Weights of a small transformer language model.
Size: 12 layers, width 64, 2 heads of 32, 1.55M parameters.
Architecture: LayerNorm before each block, rotary positions, biases, untied embeddings, attention and MLP in parallel, capped logits.
Training: a variant of Muon for these matrices, 141M tokens, 4303 steps.
Each number is 50 + 15 x the weight over the matrix's rms, rounded and kept within 0 to 99. Layers, rows and columns count from 0.

# k: layer 6 attention key, 64x64, rms 0.156, rows 63, columns 0-63
# v: layer 6 attention value, 64x64, rms 0.14, rows 32-41, columns 0-63
# o: layer 6 attention output (transposed), 64x64, rms 0.116, rows 32-41, columns 0-63
k63:34 77 66 46 67 35 41 68 47 43 52 41 35 45 40 51 48 82 81 79 57 64 49 59 24 49 70 51 47 69 42 32 65 39 35 48 45 41 81 60 52 47 51 50 36 59 47 31 42 25 63 54 21 38 26 57 54 62 66 47 44 62 45 29
v32:51 40 57 74 61 50 29 41 19 65 32 70 40 68 70 39 40 49 23 53 58 34 38 31 72 55 33 49 51 70 53 72 48 44 70 25 46 37 52 33 65 47 22 40 68 76 52 57 35 51 50 41 56 47 36 45 89 33 57 23 32 45 79 91
o32:57 40 44 42 60 59 75 36 42 53 43 60 58 35 29 46 49 49 61 61 13 48 75 78 26 47 53 43 66 68 87 50 43 19 33 64 48 60 58 85 21 41 66 29 57 48 24 18 43 42 58 32 71 73 56 72 37 40 59 63 70 40 20 56
v33:48 42 51 72 20 33 46 31 30 76 65 90 43 45 67 32 41 52 57 45 78 56 60 48 18 23 46 74 55 46 37 35 58 72 56 49 59 78 55 58 41 56 47 49 70 77 70 33 64 20 70 62 33 31 46 69 21 50 50 25 50 44 45 41
o33:38 62 55 52 47 50 60 41 54 43 30 38 37 58 42 77 59 78 28 69 51 56 71 37 68 75 56 31 43 63 48 55 50 22 50 47 27 02 17 39 69 71 40 45 22 28 38 78 50 64 41 30 51 32 58 55 73 42 60 68 73 86 35 61
v34:75 51 51 56 51 53 52 29 55 57 53 63 66 33 29 30 68 63 47 51 55 46 42 77 49 68 43 41 04 62 76 31 30 39 62 45 38 66 25 90 52 50 33 39 53 68 48 67 72 35 53 45 39 69 30 39 65 70 26 53 57 36 23 68
o34:28 63 27 41 63 62 44 50 46 63 60 69 61 35 62 59 48 62 62 79 39 66 46 60 53 30 36 66 87 37 37 38 56 51 45 57 52 66 43 36 49 49 67 30 14 33 64 29 14 55 65 27 42 81 63 48 50 45 50 49 37 38 67 54
v35:47 69 42 29 52 60 63 39 49 55 73 48 76 42 41 44 40 41 63 47 60 31 40 62 52 73 61 63 39 63 49 47 44 69 46 49 30 41 25 40 58 59 06 49 44 28 54 36 23 50 39 48 80 43 53 60 42 41 53 49 53 69 43 50
o35:58 37 45 65 36 31 18 65 31 62 53 60 33 68 51 47 46 60 53 53 49 45 61 37 59 59 30 48 64 20 51 44 79 20 58 24 54 69 59 66 56 28 73 61 52 34 32 62 47 48 44 50 31 74 65 70 39 61 46 48 53 65 49 46
v36:55 86 54 15 41 73 46 56 33 06 74 43 50 47 28 73 63 58 59 66 60 48 64 68 19 53 44 28 55 58 83 41 45 33 37 40 36 53 52 60 64 10 45 47 81 49 54 78 43 55 44 57 34 28 33 44 48 30 49 65 42 46 77 66
o36:37 28 28 29 61 36 68 39 34 52 49 26 41 53 82 65 38 40 42 54 73 22 38 53 67 74 42 73 47 51 37 53 47 45 71 61 39 89 56 50 58 25 47 38 25 65 53 22 36 33 59 69 62 61 49 56 55 83 58 44 53 68 44 43
v37:47 35 42 76 29 38 80 51 49 22 59 57 93 56 44 42 46 41 49 73 51 47 23 56 56 47 38 48 48 56 51 52 58 66 43 43 31 61 79 35 45 54 37 63 19 52 49 75 33 31 63 36 45 11 52 17 63 53 48 82 57 76 78 24
o37:71 53 57 31 74 39 39 56 49 60 28 39 39 67 48 84 43 82 67 26 73 48 79 45 31 71 39 75 45 43 30 27 47 22 61 39 50 30 43 23 31 33 30 64 80 47 53 25 57 62 58 39 69 67 50 69 71 74 54 22 41 31 31 71
v38:21 45 73 31 52 35 53 79 35 33 44 39 28 21 53 67 29 76 39 66 67 32 60 66 55 61 50 42 35 62 45 62 72 43 64 44 79 11 22 38 77 72 56 76 32 68 47 59 27 27 25 47 51 58 74 44 41 65 51 39 57 33 60 64
o38:34 54 18 61 23 59 55 48 60 48 56 56 71 82 31 50 85 60 63 31 49 28 63 55 52 28 38 48 53 38 57 63 38 53 66 43 40 73 68 41 20 27 42 18 56 13 53 60 55 59 56 80 59 28 23 55 62 66 64 46 56 63 51 48
v39:71 63 45 34 75 25 45 43 69 36 65 47 43 60 23 52 76 70 34 43 51 25 60 79 47 56 55 24 68 46 65 08 30 46 80 39 60 55 50 30 55 37 69 59 42 50 35 43 53 81 68 58 22 43 82 56 40 53 44 27 31 71 48 52
o39:19 37 61 70 63 54 45 61 46 60 62 46 31 50 67 67 63 36 50 55 35 37 29 47 49 29 69 67 38 53 40 60 34 62 60 67 61 61 36 61 57 50 44 61 41 44 61 51 72 16 39 26 50 57 15 43 39 66 21 84 52 37 72 64
v40:58 43 50 85 37 46 65 54 27 55 76 54 55 52 69 49 51 85 32 74 43 58 42 22 31 38 58 49 44 66 68 35 50 41 79 57 59 22 46 30 66 30 41 42 42 49 61 58 56 54 30 47 68 60 43 82 44 38 47 44 27 33 54 25
o40:44 48 49 37 53 67 42 26 48 43 29 71 66 68 44 28 42 26 58 17 59 34 60 56 64 72 92 62 78 37 40 59 39 35 32 54 55 47 45 61 32 44 42 38 57 39 27 49 60 47 53 48 35 51 57 59 52 65 68 45 45 72 47 80
v41:38 33 61 51 28 64 60 48 72 64 46 49 58 24 55 37 49 66 35 48 58 61 43 57 69 58 66 72 52 43 42 56 41 31 38 98 35 84 58 56 64 54 66 70 38 61 17 33 50 55 55 49 51 34 39 52 67 53 18 41 32 40 36 42
o41:66 74 49 13 74 42 35 65 46 51 38 59 13 49 66 63 26 29 79 53 54 39 33 55 28 42 59 42 50 43 58 49 56 81 69 58 58 39 48 42 36 66 28 53 54 61 65 76 36 63 41 28 63 64 53 47 57 27 36 48 51 66 50 37